Part of a small language model's weights.
Size: 11 layers, width 256, 4 heads of 64, MLP 1024 squared ReLU, vocabulary 8192, 10.8M parameters.
Architecture: RMSNorm before each block, normalized queries and keys, capped logits.
Training: a variant of SOAP for these matrices, 225M tokens, 6870 steps.
Each number is 50 + 15 x the weight over its row's rms, rounded and kept within 0 to 99. Layers, rows and columns count from 0. The size before them is the row's rms in percent of the matrix's.

# layer 6 MLP down, 256x1024, rms 0.165, rows 121-147, columns 0-255
103:82 43 59 50 36 47 37 66 71 51 51 46 58 74 51 49 52 67 36 63 41 52 26 20 66 59 60 43 62 52 45 41 30 62 50 41 42 43 45 51 89 45 46 33 43 43 48 60 56 48 71 59 44 69 52 42 37 49 88 64 44 30 46 49 67 64 57 37 50 44 45 46 51 38 40 60 49 33 59 58 42 75 66 53 53 28 31 39 24 80 93 57 58 34 58 48 54 58 34 24 34 20 29 56 52 48 28 59 38 47 65 62 68 59 58 26 55 30 34 63 58 21 57 56 58 58 35 46 59 17 15 50 41 52 56 61 46 49 63 54 52 42 55 21 42 57 56 59 52 44 50 42 46 72 72 56 18 81 37 36 48 40 70 50 34 67 44 59 43 07 52 58 49 59 51 60 37 71 54 35 64 42 35 60 48 62 48 34 70 53 34 51 75 25 53 67 36 27 46 41 41 30 34 55 42 34 50 30 36 21 34 52 30 48 60 50 50 61 30 57 53 32 68 32 27 51 43 60 89 57 36 38 51 68 50 54 69 68 64 31 38 65 34 57 50 45 70 18 55 35 41 82 46 64 60 31
093:52 46 32 71 60 57 50 44 16 38 61 73 61 51 54 46 81 57 52 48 51 09 68 40 38 58 42 52 40 30 57 62 66 48 65 40 38 59 43 49 28 35 60 55 84 29 49 36 65 39 63 62 29 27 35 54 43 52 41 26 46 41 69 34 36 52 55 37 64 43 48 36 53 52 40 38 65 99 78 66 07 34 59 33 20 87 50 61 09 54 27 56 58 38 63 51 33 55 43 65 41 40 64 42 58 54 19 36 69 48 50 61 52 53 42 48 04 51 81 56 59 69 61 34 57 57 52 52 64 52 45 32 61 41 19 30 38 70 41 26 56 53 82 29 38 40 52 39 67 47 47 61 42 57 39 60 33 45 35 47 46 78 57 24 33 52 49 23 48 44 50 47 53 54 47 45 24 43 41 45 43 55 57 55 47 62 50 37 57 61 69 63 74 21 96 45 58 74 32 39 58 69 58 25 76 49 64 63 48 25 43 43 46 48 60 45 28 37 70 54 51 71 66 54 40 78 19 73 22 25 38 44 69 43 49 56 35 69 62 37 47 49 63 35 26 60 59 80 23 54 18 60 42 49 75 21
107:69 44 34 50 51 34 37 30 57 65 71 56 63 61 60 45 42 54 48 54 57 42 44 49 28 40 46 39 48 38 68 50 25 31 70 52 68 55 42 18 53 45 39 37 67 48 58 39 52 23 48 40 51 36 45 34 43 24 40 43 63 82 26 24 44 57 38 40 46 42 48 55 73 38 57 22 40 26 44 48 60 21 23 34 48 62 42 46 61 77 78 44 34 47 29 45 64 38 46 43 65 46 49 58 45 47 53 60 41 49 59 61 38 52 65 87 55 23 64 22 35 41 71 65 25 21 55 58 45 34 64 48 55 58 60 52 41 49 56 31 46 59 45 70 33 55 47 13 60 47 49 64 34 54 63 54 44 41 57 73 22 40 52 28 82 42 50 45 46 37 55 66 88 45 46 55 42 22 53 44 50 39 28 28 21 35 58 61 52 55 45 34 59 45 46 31 39 36 48 72 37 48 45 40 22 57 39 24 47 50 51 58 44 60 63 69 27 61 43 67 43 49 52 51 57 43 43 50 37 60 42 44 40 22 62 68 57 55 38 41 20 62 45 63 47 44 42 38 43 67 54 44 25 83 57 48
098:40 46 60 95 58 44 29 59 59 74 34 43 42 73 99 65 40 43 61 18 53 64 62 64 19 65 62 48 55 72 27 56 57 46 71 57 52 61 50 36 62 21 39 59 35 50 39 36 51 43 42 53 42 38 50 76 39 55 43 60 33 72 83 38 52 20 45 28 53 29 23 62 34 78 42 51 39 46 14 39 38 99 27 45 37 42 32 81 20 38 56 60 52 30 42 28 63 59 45 67 49 56 54 31 48 59 27 24 20 37 44 53 55 63 74 47 34 67 48 24 49 57 40 56 83 83 42 43 48 79 55 59 29 32 76 61 63 54 36 46 38 45 43 56 30 55 49 47 43 43 53 74 51 59 48 62 45 57 39 60 66 42 44 45 59 65 62 62 52 54 49 93 67 36 54 68 43 36 63 70 55 37 55 78 34 33 80 43 90 50 44 62 35 55 55 70 46 52 59 70 45 48 60 73 36 58 42 39 47 56 25 39 88 47 60 84 58 50 56 47 76 45 38 51 79 38 38 28 46 45 37 62 41 50 28 36 38 55 49 60 56 55 42 65 35 43 47 64 27 50 55 43 51 21 62 29
096:59 64 50 29 75 42 76 46 62 52 44 34 71 52 50 31 51 59 38 77 51 53 45 75 73 55 70 60 64 45 34 48 96 59 45 31 59 41 48 41 57 41 22 07 37 65 60 62 47 39 45 31 58 76 66 64 62 30 84 52 43 68 37 38 67 41 40 22 46 61 51 43 71 61 37 50 61 38 55 54 32 47 41 36 63 67 45 64 59 57 35 31 32 51 46 67 40 43 67 44 24 40 40 74 62 51 76 62 67 23 56 50 47 66 45 57 61 51 39 35 65 63 39 85 74 41 43 70 54 71 46 67 34 55 66 83 72 44 75 84 53 59 36 38 43 26 53 73 44 63 51 46 69 43 55 48 66 47 55 73 61 51 25 43 82 46 41 52 53 52 39 56 50 80 50 23 72 44 52 59 58 52 29 29 62 50 57 74 33 54 53 80 64 49 53 59 58 47 53 36 49 39 50 33 58 62 69 51 45 62 54 58 43 43 62 56 40 31 33 57 44 63 38 01 14 51 44 58 56 49 30 46 58 43 56 06 54 78 66 58 53 48 77 39 68 54 37 79 36 40 55 49 61 68 31 62
100:29 56 75 56 39 34 44 42 58 61 74 38 51 66 54 50 50 34 73 61 67 40 40 53 66 34 47 76 37 54 42 26 61 73 56 08 44 72 58 61 40 48 28 38 49 43 24 66 33 44 26 45 46 47 36 39 40 56 39 51 60 83 62 51 70 56 41 49 72 46 51 37 55 45 20 56 50 33 65 49 55 77 74 56 65 15 37 71 62 36 76 24 39 54 35 73 43 53 49 39 26 51 62 53 37 79 60 53 69 51 50 51 78 47 62 28 48 25 46 24 58 72 22 49 69 47 49 52 37 67 60 54 55 30 57 49 53 41 64 75 44 43 77 85 54 47 52 29 38 48 49 44 90 64 54 61 45 25 54 59 24 46 54 63 68 65 55 28 47 46 36 35 49 74 76 83 35 52 35 23 48 55 47 60 46 55 49 48 26 38 42 46 88 44 64 49 67 35 54 71 52 79 33 60 31 52 64 59 38 34 64 61 75 39 53 84 45 09 28 37 62 50 44 52 50 45 81 62 46 49 31 35 87 53 57 75 32 36 66 63 64 16 26 40 74 53 44 29 72 42 54 63 59 56 29 65
101:53 55 47 50 42 53 53 77 59 44 76 29 44 59 28 36 30 42 50 53 45 70 61 25 63 43 49 40 42 35 57 43 58 58 62 65 53 68 57 47 41 64 49 65 53 39 55 36 64 64 77 58 54 48 43 29 46 23 67 22 49 41 68 56 64 53 49 48 40 57 48 35 40 27 33 34 68 81 70 66 48 58 60 51 51 58 39 51 49 38 68 43 52 58 57 84 70 57 38 41 50 61 78 57 53 36 44 49 39 67 21 56 52 72 23 30 54 50 64 35 57 59 61 42 55 68 56 73 59 40 47 79 40 32 16 83 56 62 64 38 83 25 75 54 56 75 47 59 31 33 53 42 59 50 51 49 50 58 69 52 36 52 65 39 44 67 58 30 41 35 54 61 61 70 99 56 37 42 57 44 50 57 61 61 66 34 59 57 80 61 56 45 46 61 37 31 72 52 37 60 64 37 50 69 42 76 53 59 69 59 77 49 54 55 63 59 38 58 57 60 55 38 84 28 57 36 43 47 61 60 50 41 63 61 68 29 62 68 48 68 60 63 51 26 36 61 46 54 44 88 52 62 47 70 41 80
102:36 54 40 28 42 39 52 47 52 68 37 72 54 27 70 50 42 60 28 25 58 36 26 60 35 51 49 40 82 37 52 61 42 59 56 69 23 66 73 52 26 99 67 65 66 46 68 32 44 31 15 53 24 35 34 37 52 43 46 41 49 56 61 48 66 36 58 72 39 70 36 57 53 59 67 57 65 53 41 46 48 37 30 62 46 57 47 47 75 46 47 44 46 64 31 14 62 58 54 46 47 53 41 15 67 37 69 51 54 42 84 07 66 43 56 68 49 90 71 18 34 32 60 53 59 30 41 41 61 62 55 32 52 52 50 41 68 54 39 79 62 69 54 43 51 46 48 49 38 46 46 32 42 69 30 31 37 39 43 29 55 56 42 61 70 14 77 39 51 34 56 32 42 45 40 43 68 42 33 63 80 24 75 71 61 84 61 62 36 62 37 54 25 47 28 73 60 40 44 49 61 69 52 48 33 55 38 53 84 46 79 56 30 55 34 66 61 39 60 41 52 49 46 53 48 81 11 50 55 47 55 65 64 51 77 59 42 53 49 28 68 32 49 47 61 58 24 57 35 43 41 71 36 15 27 34
100:58 49 72 41 30 41 71 39 61 38 55 48 68 64 31 60 93 39 57 42 48 33 31 37 49 54 69 46 65 50 46 43 23 69 54 16 14 41 37 51 45 54 14 39 33 62 48 60 54 44 53 52 73 35 56 39 55 68 28 76 57 31 40 42 35 59 45 42 54 46 43 79 52 41 59 50 48 48 46 42 63 52 36 40 46 69 55 48 48 37 35 56 28 86 60 54 56 65 62 14 40 76 45 81 57 44 63 39 42 53 33 59 48 38 72 80 28 56 53 34 43 38 50 82 19 46 59 50 76 58 66 63 32 39 52 59 44 38 65 60 83 35 65 70 50 87 52 33 58 60 52 37 63 23 58 63 42 70 60 47 33 44 57 21 24 51 49 74 37 48 68 60 31 42 44 27 67 33 28 69 54 43 40 27 56 43 49 58 32 58 51 62 46 44 73 24 33 33 63 53 03 35 63 58 35 42 51 72 78 68 37 36 12 45 58 13 45 46 30 49 62 64 25 68 32 59 36 64 38 52 80 41 48 48 59 35 59 41 42 55 61 39 52 62 35 57 57 38 45 41 54 57 55 59 51 08
108:21 24 67 50 31 70 35 43 65 42 40 71 44 52 67 43 57 39 48 57 62 73 57 40 47 24 29 57 47 60 49 53 36 51 67 58 35 29 53 30 64 68 58 65 37 32 61 30 78 59 76 49 37 67 50 43 39 61 76 41 60 60 45 64 48 19 50 76 56 43 55 62 41 27 64 73 63 38 64 40 46 34 45 52 71 37 36 49 44 35 60 60 42 51 39 20 39 46 51 34 53 44 39 35 57 31 61 46 41 56 47 27 49 66 59 30 54 46 31 37 52 29 72 39 53 71 68 21 42 71 42 51 57 72 42 30 41 74 53 59 56 45 53 75 53 85 54 51 73 64 46 61 47 53 37 47 41 57 58 35 50 34 42 63 19 00 61 33 59 45 52 47 28 36 58 84 45 38 45 38 47 33 44 71 45 59 33 34 33 54 64 45 64 40 50 80 26 36 41 38 39 40 54 35 28 51 36 44 53 34 22 34 72 63 36 65 44 41 36 54 45 49 62 40 39 63 61 42 52 80 36 59 62 46 17 56 57 53 42 58 37 59 47 57 71 58 44 40 86 43 29 47 57 39 58 19
104:39 47 57 42 33 66 32 59 40 48 56 46 62 23 44 18 68 45 32 29 37 24 69 59 49 38 46 40 40 59 46 51 36 57 57 38 69 50 65 35 43 42 46 20 39 46 63 64 48 45 73 32 67 69 44 33 40 48 09 44 60 59 36 58 41 61 76 56 74 48 27 63 43 11 74 46 53 46 47 30 38 24 44 38 29 27 47 56 77 61 54 32 62 34 22 67 50 52 66 42 50 43 41 65 47 46 29 36 42 46 50 58 24 41 31 68 61 83 42 25 49 48 67 47 40 64 54 36 29 71 53 52 78 32 64 24 77 40 48 32 48 30 76 49 57 43 53 49 50 48 53 43 50 66 82 10 51 61 56 45 58 72 45 39 43 23 58 53 27 56 35 53 69 37 55 63 37 38 67 52 58 38 55 28 54 63 70 52 35 42 46 52 47 68 35 39 60 81 22 55 63 57 69 53 57 40 68 53 43 53 83 51 32 50 42 67 28 67 54 53 14 70 36 71 46 54 54 73 52 57 29 46 45 58 37 58 33 63 58 51 53 48 35 57 49 48 43 27 57 62 29 65 55 68 44 62
105:74 38 36 66 56 41 47 39 51 38 61 30 38 55 42 65 59 43 11 83 58 31 64 52 30 61 55 67 50 30 27 29 53 68 58 71 58 80 47 63 47 62 63 38 54 53 34 46 56 53 46 53 45 56 43 53 61 27 55 65 56 49 57 55 54 42 67 49 46 45 44 78 31 67 59 53 54 49 23 63 47 49 34 31 44 41 59 47 45 80 35 58 39 57 53 30 70 42 50 40 56 12 38 60 52 47 35 79 40 39 46 37 58 57 29 32 77 41 55 54 49 42 50 50 51 51 61 31 61 61 59 73 50 52 35 37 37 25 24 43 39 37 60 44 68 56 47 06 57 28 48 55 60 51 65 50 54 51 46 61 81 61 47 53 29 51 54 60 60 52 67 64 57 49 48 29 64 44 61 57 21 61 46 62 56 66 44 59 75 51 69 32 59 28 65 76 51 59 35 49 36 55 63 59 43 73 47 43 59 66 38 43 44 69 63 56 37 20 44 36 15 51 65 55 40 58 60 32 50 49 65 25 22 64 46 61 62 37 53 73 40 48 65 40 66 44 48 47 62 62 47 59 76 77 55 66
100:55 60 27 72 45 43 47 52 30 50 49 38 43 27 51 38 48 44 61 49 62 49 62 97 32 55 45 52 65 69 54 61 41 66 51 69 73 41 55 32 41 61 43 38 55 45 58 59 33 47 48 38 40 22 60 45 72 21 52 49 46 68 17 44 47 34 50 53 55 71 42 35 63 38 44 67 83 41 42 45 47 44 70 35 52 59 36 74 26 62 62 77 40 83 55 23 36 39 50 35 57 77 67 51 54 60 41 76 57 41 87 63 67 55 69 49 57 70 49 29 66 57 91 49 65 46 43 84 68 56 28 45 37 60 62 87 51 51 88 39 51 56 34 21 68 44 49 44 69 29 49 48 33 52 50 67 38 73 61 56 75 81 12 67 26 41 76 28 72 64 46 59 50 34 21 47 60 74 55 61 39 44 48 47 62 48 36 37 81 54 47 57 33 40 22 50 25 58 67 53 50 48 35 35 57 29 64 40 78 41 80 72 67 58 67 11 22 70 52 50 27 47 53 79 62 80 67 52 30 55 54 65 25 25 34 43 44 32 88 34 35 74 61 32 62 42 17 25 10 52 33 68 43 62 66 72
100:47 47 37 72 51 42 35 57 57 48 49 54 66 58 69 43 55 82 97 40 39 66 34 73 56 57 49 53 63 62 32 62 65 54 56 63 59 39 51 38 56 44 72 54 18 65 53 36 35 34 67 71 42 73 53 56 39 68 46 35 41 80 55 44 18 34 29 41 59 58 78 58 45 60 76 48 74 46 53 74 40 35 70 50 46 08 45 50 48 14 51 44 65 55 31 62 43 57 57 68 66 60 46 34 41 58 48 59 56 76 40 56 70 57 24 56 75 45 91 20 50 49 20 71 76 33 51 39 57 46 53 40 51 43 24 40 52 44 59 71 51 61 40 66 53 52 42 81 72 53 50 62 30 59 28 53 65 28 57 55 40 77 61 37 64 80 46 46 56 37 73 68 53 33 37 39 70 65 82 53 68 21 83 28 76 46 55 46 88 68 92 52 65 46 63 75 44 55 78 41 63 66 58 45 50 42 42 63 54 47 64 56 40 53 32 38 42 44 84 37 89 71 39 71 51 31 29 56 47 56 45 65 63 52 54 71 38 59 55 40 48 74 56 52 86 50 67 52 59 45 61 49 63 63 69 48
100:72 63 53 78 67 59 54 44 71 60 44 32 56 49 47 79 50 40 30 42 36 51 33 50 61 55 43 75 42 60 31 45 53 55 45 65 48 74 46 12 37 56 30 46 45 49 40 36 32 62 42 48 58 59 42 45 58 52 49 34 27 42 55 09 47 57 37 50 64 53 47 48 65 72 42 55 35 38 58 25 46 55 69 39 65 45 53 46 63 29 72 50 49 30 51 45 47 43 34 57 39 40 84 64 12 76 27 67 71 51 47 72 58 51 41 48 38 34 51 34 62 04 45 68 43 71 53 36 51 62 49 32 57 65 38 75 46 73 69 36 57 48 42 47 64 69 50 39 62 48 55 38 20 37 36 40 32 20 43 45 57 65 77 66 56 39 57 49 58 21 56 67 87 27 38 56 58 34 27 22 50 60 42 53 51 37 58 42 45 41 81 27 75 42 58 45 43 52 38 66 39 43 68 67 45 36 59 66 54 18 34 46 39 70 46 54 46 59 61 47 61 54 44 58 68 37 50 77 67 38 32 55 49 62 59 28 76 51 36 33 45 64 36 35 47 42 43 57 49 52 84 70 69 69 58 54
100:31 38 71 45 33 46 86 44 43 68 51 43 49 67 58 47 73 40 43 46 35 53 46 45 45 55 60 47 44 68 58 52 44 60 15 38 37 67 46 47 47 37 48 57 34 42 45 87 39 51 44 49 61 33 40 38 51 57 55 37 60 37 50 66 48 32 44 43 37 71 49 11 60 41 48 49 58 55 31 40 51 41 31 44 51 70 36 46 40 71 66 40 52 84 45 42 37 30 49 56 25 37 54 52 45 52 64 58 42 44 48 63 64 40 38 54 54 54 25 50 47 43 39 78 45 10 28 65 50 46 42 65 44 44 66 39 41 45 36 38 65 31 61 64 53 51 52 32 63 39 49 27 23 31 58 51 45 54 61 28 18 43 33 66 47 69 34 43 34 55 41 53 37 58 32 30 63 45 50 22 56 52 60 46 58 68 33 51 68 43 61 32 48 70 39 53 47 45 33 52 41 46 56 51 41 56 54 67 38 36 18 49 57 67 49 63 62 52 49 52 34 37 37 54 70 71 76 34 45 73 57 33 47 57 56 62 41 44 68 62 51 29 46 46 79 52 25 75 33 43 31 32 35 82 50 47
100:64 27 53 43 67 52 26 44 48 48 70 33 91 49 39 28 46 39 46 69 41 51 65 54 58 80 30 60 20 39 59 55 41 43 60 42 44 48 60 64 45 56 89 64 64 52 32 32 29 40 54 60 60 49 39 71 36 31 52 36 27 77 43 19 61 71 50 41 57 80 54 30 58 54 38 47 43 37 29 55 33 44 30 41 59 39 51 47 43 18 54 48 41 69 58 62 47 46 32 57 59 38 57 64 60 40 39 41 53 52 67 51 36 52 42 43 75 35 32 36 34 49 45 36 17 49 42 54 52 60 59 29 50 59 47 69 80 24 90 51 63 31 56 45 52 47 53 70 87 29 50 33 55 38 52 57 58 42 53 52 65 49 40 58 45 52 29 61 43 46 26 27 44 64 19 50 47 48 62 32 62 73 21 44 41 42 36 54 45 46 33 48 27 53 40 27 56 24 38 84 63 65 18 52 60 34 72 60 29 56 51 41 48 38 53 64 88 30 49 67 47 70 50 44 40 54 40 53 70 77 61 48 78 41 62 45 52 33 22 38 49 39 80 63 32 52 42 43 70 63 29 40 34 45 52 43
098:43 80 48 29 73 57 42 33 53 41 74 62 41 73 46 43 52 50 76 41 63 45 48 77 68 26 43 45 42 25 45 31 64 67 27 41 39 50 34 53 38 50 25 18 76 68 61 61 18 43 19 66 59 19 48 45 27 43 31 55 75 33 35 50 19 53 84 46 55 57 72 45 27 56 56 26 23 47 57 40 62 52 63 63 37 35 62 15 30 46 37 30 66 52 47 62 39 36 42 56 97 59 33 27 31 25 78 45 48 60 11 39 48 22 55 50 56 43 33 54 54 73 51 57 28 25 61 58 56 36 22 44 37 02 73 30 72 38 27 67 49 22 44 42 21 84 51 43 50 36 49 51 48 47 61 44 64 51 37 51 50 39 76 35 33 57 17 67 56 54 44 53 40 59 48 81 57 48 48 66 50 64 75 30 91 34 41 56 67 67 57 72 30 40 58 44 53 52 57 55 53 58 37 24 42 76 56 26 48 46 23 41 71 53 53 66 34 30 37 48 71 74 38 49 44 84 19 85 77 56 58 63 42 48 61 37 34 45 56 62 59 36 34 51 29 40 33 45 45 60 38 12 34 51 35 21
103:74 75 37 77 50 52 41 42 15 28 49 53 47 38 77 59 45 58 43 41 50 60 62 19 62 66 49 43 52 61 36 59 27 65 37 50 52 67 67 26 51 71 87 51 52 42 54 12 27 75 54 29 53 25 48 57 43 47 56 58 49 53 25 61 45 49 46 50 47 64 74 50 42 76 68 43 31 77 31 47 61 64 56 33 35 63 39 63 36 19 60 61 32 51 40 55 48 38 37 23 38 63 32 65 36 45 72 44 18 63 54 52 64 35 37 42 47 39 65 62 58 62 49 60 51 25 35 39 38 57 65 51 25 26 54 74 40 49 10 35 73 36 56 51 58 28 47 86 34 51 50 60 71 61 49 61 51 62 47 53 79 58 75 62 86 59 41 36 59 76 31 43 17 61 68 43 52 71 53 40 52 36 32 38 65 63 37 65 61 43 85 65 31 22 49 51 43 34 45 24 58 40 38 49 54 32 44 61 81 31 53 39 73 48 51 56 48 23 49 52 52 29 67 63 38 55 64 71 73 58 34 40 34 49 53 53 49 49 52 54 50 39 63 47 56 52 23 64 52 36 64 57 39 48 51 37
098:69 58 46 75 53 41 53 47 63 56 48 28 46 59 54 47 85 48 64 56 37 60 57 32 64 70 58 44 62 45 51 48 57 25 45 46 31 51 74 44 49 45 36 25 51 67 46 45 51 67 32 48 51 12 67 82 53 53 53 43 84 40 49 38 42 46 44 72 32 57 34 45 48 19 52 77 55 71 45 51 41 39 27 53 44 54 34 57 55 55 75 42 73 34 30 34 51 62 42 85 72 51 44 50 54 64 21 51 58 60 51 66 40 64 39 64 58 57 35 23 43 49 77 49 41 54 56 40 38 33 34 61 54 60 21 60 50 66 21 60 76 57 61 40 81 57 49 53 56 45 56 57 30 59 54 74 65 40 47 27 34 46 39 53 55 60 51 53 32 63 38 79 53 41 74 38 16 58 55 57 56 41 49 32 59 44 47 37 47 41 27 51 40 56 36 71 45 67 32 75 43 24 68 54 51 47 40 51 60 49 49 65 20 15 54 73 54 69 54 65 40 48 31 46 31 66 28 69 59 53 41 71 71 45 66 46 72 58 54 43 56 60 19 53 62 57 65 76 41 36 58 50 47 58 34 94
113:54 40 63 59 25 52 35 49 57 78 51 80 69 61 43 47 21 52 51 63 60 25 64 30 73 59 47 80 49 50 48 69 48 34 85 60 52 65 93 44 41 53 45 18 47 42 49 70 44 29 55 49 87 17 43 42 69 68 16 29 69 57 53 51 51 34 66 43 28 61 68 47 77 53 33 82 39 41 51 42 38 43 52 72 42 49 97 47 42 39 38 26 33 52 42 54 43 42 69 59 13 66 18 57 49 44 46 73 63 43 49 48 48 24 41 41 59 64 48 32 63 86 74 34 57 54 43 42 81 69 54 40 55 39 25 48 47 55 11 44 51 71 49 53 38 50 51 55 42 70 51 48 53 11 59 34 68 48 34 60 52 59 73 51 72 58 51 46 61 42 67 51 47 44 50 29 70 33 39 41 49 51 49 40 56 52 63 52 46 68 65 44 49 43 65 65 59 45 68 65 48 59 33 58 60 33 53 30 56 32 41 42 27 50 55 35 51 42 67 64 76 38 61 55 34 70 48 44 50 56 43 53 45 58 42 51 39 44 45 56 46 26 55 36 43 47 59 36 63 66 53 48 43 60 42 38
092:66 40 55 45 68 30 23 52 35 64 49 63 60 53 62 51 41 48 62 34 38 45 39 56 38 52 49 46 44 49 61 53 32 76 78 52 35 43 48 47 54 48 67 41 44 45 58 69 56 71 61 30 52 51 42 57 40 60 52 65 58 42 69 65 48 46 47 57 84 36 44 31 64 47 66 58 41 47 38 41 38 47 60 41 79 42 50 61 46 79 59 34 41 51 30 74 36 42 46 30 59 49 51 43 45 43 69 77 44 45 44 26 38 06 39 59 65 38 59 43 53 46 33 58 50 47 52 41 54 45 53 47 47 51 66 52 35 48 49 47 32 62 58 43 56 45 50 50 60 55 55 73 50 56 45 42 69 56 51 44 38 61 48 48 38 56 59 38 24 45 51 72 44 45 41 51 63 48 51 57 68 37 62 18 42 90 50 39 19 61 22 44 43 39 24 41 45 63 53 37 46 57 53 42 58 33 23 41 43 29 78 44 48 63 41 50 57 63 46 55 54 58 49 54 34 31 54 58 50 49 76 37 79 31 50 46 63 68 60 59 29 34 37 77 30 60 22 42 44 64 59 39 33 41 59 49
095:50 51 42 66 34 60 38 68 86 78 56 81 32 30 39 40 71 40 36 62 40 56 61 54 69 37 78 48 54 53 48 51 23 50 55 27 48 12 26 62 63 30 48 63 53 56 55 84 49 47 54 53 65 30 60 35 31 35 94 56 39 62 33 38 58 71 51 35 72 73 15 48 23 43 71 60 71 45 63 45 42 67 75 69 44 54 60 43 64 25 43 39 64 41 47 29 43 38 58 45 50 58 46 79 42 45 43 62 54 71 42 24 48 83 41 64 35 62 36 55 25 19 11 49 55 60 76 40 37 69 57 48 45 41 54 47 65 36 37 45 39 60 73 43 49 27 44 43 19 55 53 45 50 47 33 63 55 32 72 33 29 08 52 43 57 72 35 74 65 41 56 28 53 67 28 47 26 52 28 48 43 80 36 61 40 35 56 37 39 37 50 78 48 52 52 65 41 41 33 45 74 33 36 74 48 50 68 62 67 53 25 34 41 17 43 74 40 50 52 61 51 32 40 42 57 43 34 65 64 75 59 36 56 31 50 40 23 58 55 51 48 53 72 39 76 50 46 46 59 43 57 60 44 57 87 52
097:53 77 67 66 64 26 64 83 27 70 69 42 51 67 78 36 52 34 41 38 23 59 50 43 40 60 38 32 52 55 40 51 42 58 71 60 45 54 45 33 70 42 39 59 24 31 38 50 54 71 51 56 58 76 07 44 56 22 28 52 42 72 53 61 28 41 35 38 56 50 44 47 82 75 47 36 76 76 30 21 48 37 62 66 58 48 63 55 43 40 77 55 26 49 25 45 78 57 33 66 39 57 56 53 55 52 26 66 38 64 45 56 63 32 52 52 41 38 47 50 67 55 90 66 33 45 73 59 50 65 41 59 63 53 36 62 70 31 48 49 50 79 31 62 26 53 59 35 34 60 50 50 63 54 74 42 64 59 42 60 51 62 61 61 39 63 41 39 38 45 49 64 66 62 61 63 40 54 45 50 56 59 42 59 55 19 37 79 49 44 73 58 45 67 82 54 61 48 21 32 38 36 44 68 44 45 44 60 42 44 61 39 68 50 36 53 56 46 59 37 52 40 51 40 45 69 51 29 61 70 66 69 55 22 78 38 47 37 38 60 40 43 59 34 70 65 47 77 34 48 48 14 32 81 37 55
102:49 47 56 52 44 49 35 44 68 59 58 23 54 47 38 64 54 59 61 65 51 43 43 04 59 44 78 59 49 90 53 55 71 38 53 75 29 85 31 72 35 59 52 40 55 46 76 74 64 21 44 40 51 67 44 55 53 52 60 50 46 52 58 49 56 42 72 73 71 42 27 43 62 50 71 61 58 30 45 63 39 55 94 54 62 46 41 22 77 51 49 61 59 71 25 46 61 52 39 53 13 52 48 52 44 28 26 60 58 33 61 17 54 17 80 40 59 46 63 49 58 60 74 67 28 47 59 48 49 51 35 36 53 28 62 66 53 62 67 46 74 77 27 48 39 42 50 58 44 44 50 26 32 58 44 69 67 65 51 35 54 40 71 22 64 39 54 34 62 28 39 42 43 73 48 63 43 44 45 74 67 67 44 23 33 59 50 59 49 47 59 39 49 46 31 65 65 37 23 44 57 34 58 62 53 46 56 61 62 35 53 53 37 65 40 73 47 66 63 76 24 31 42 52 74 26 45 48 61 61 32 61 51 38 62 62 52 68 55 48 71 71 27 31 56 56 37 69 49 42 34 56 63 66 37 32
099:32 45 50 51 23 54 31 72 43 69 57 52 71 31 30 37 59 60 62 45 42 35 29 43 66 35 68 48 56 50 08 46 35 56 43 35 43 55 61 71 59 40 33 66 12 33 30 63 68 72 50 52 58 25 41 64 50 38 44 29 39 31 54 50 48 86 62 36 48 47 74 73 67 68 46 81 38 37 55 04 49 45 56 52 52 55 40 53 42 37 30 57 50 08 70 54 51 55 57 60 52 48 86 47 29 99 57 43 48 41 18 49 57 57 62 64 47 43 46 62 60 55 33 39 40 24 70 44 31 23 58 56 10 25 57 49 61 45 45 61 62 54 66 39 54 28 51 34 74 34 48 55 45 51 46 24 60 62 65 69 58 59 56 68 57 71 53 28 47 24 52 52 67 62 35 54 28 63 47 72 55 38 50 32 66 55 63 42 58 53 38 33 51 46 93 41 47 48 37 37 62 64 64 49 48 36 58 52 37 62 50 42 62 64 76 41 70 63 52 35 77 44 33 58 36 58 39 44 60 50 49 56 48 34 56 70 23 53 59 61 31 39 28 72 39 52 62 37 41 27 49 64 73 62 05 68
101:63 54 34 55 69 89 41 62 35 48 44 58 40 58 51 46 58 60 31 62 76 67 34 26 46 40 39 39 32 50 50 51 57 35 58 50 80 34 75 54 65 31 51 57 85 64 72 63 56 44 55 61 53 62 61 58 62 66 22 60 59 33 44 38 56 70 56 41 31 72 59 74 45 52 73 61 62 50 71 74 48 52 87 33 33 26 53 70 77 46 63 53 55 42 56 48 53 46 47 35 65 45 46 33 39 56 56 51 55 64 61 46 48 49 31 62 43 56 53 62 36 65 38 32 44 43 53 44 57 75 65 69 37 67 43 30 53 54 55 59 48 44 50 64 53 63 58 61 51 56 48 65 53 61 94 58 31 44 45 53 49 54 56 71 61 51 63 34 54 52 37 32 49 53 18 41 28 52 53 62 44 48 51 67 39 48 27 80 24 75 54 43 48 37 69 50 51 53 62 59 61 60 42 47 30 39 62 36 50 56 45 70 64 84 80 49 30 45 42 34 44 44 49 52 30 56 52 68 29 47 55 42 40 65 41 23 55 46 39 79 66 38 86 52 63 39 58 39 41 57 33 27 56 28 64 55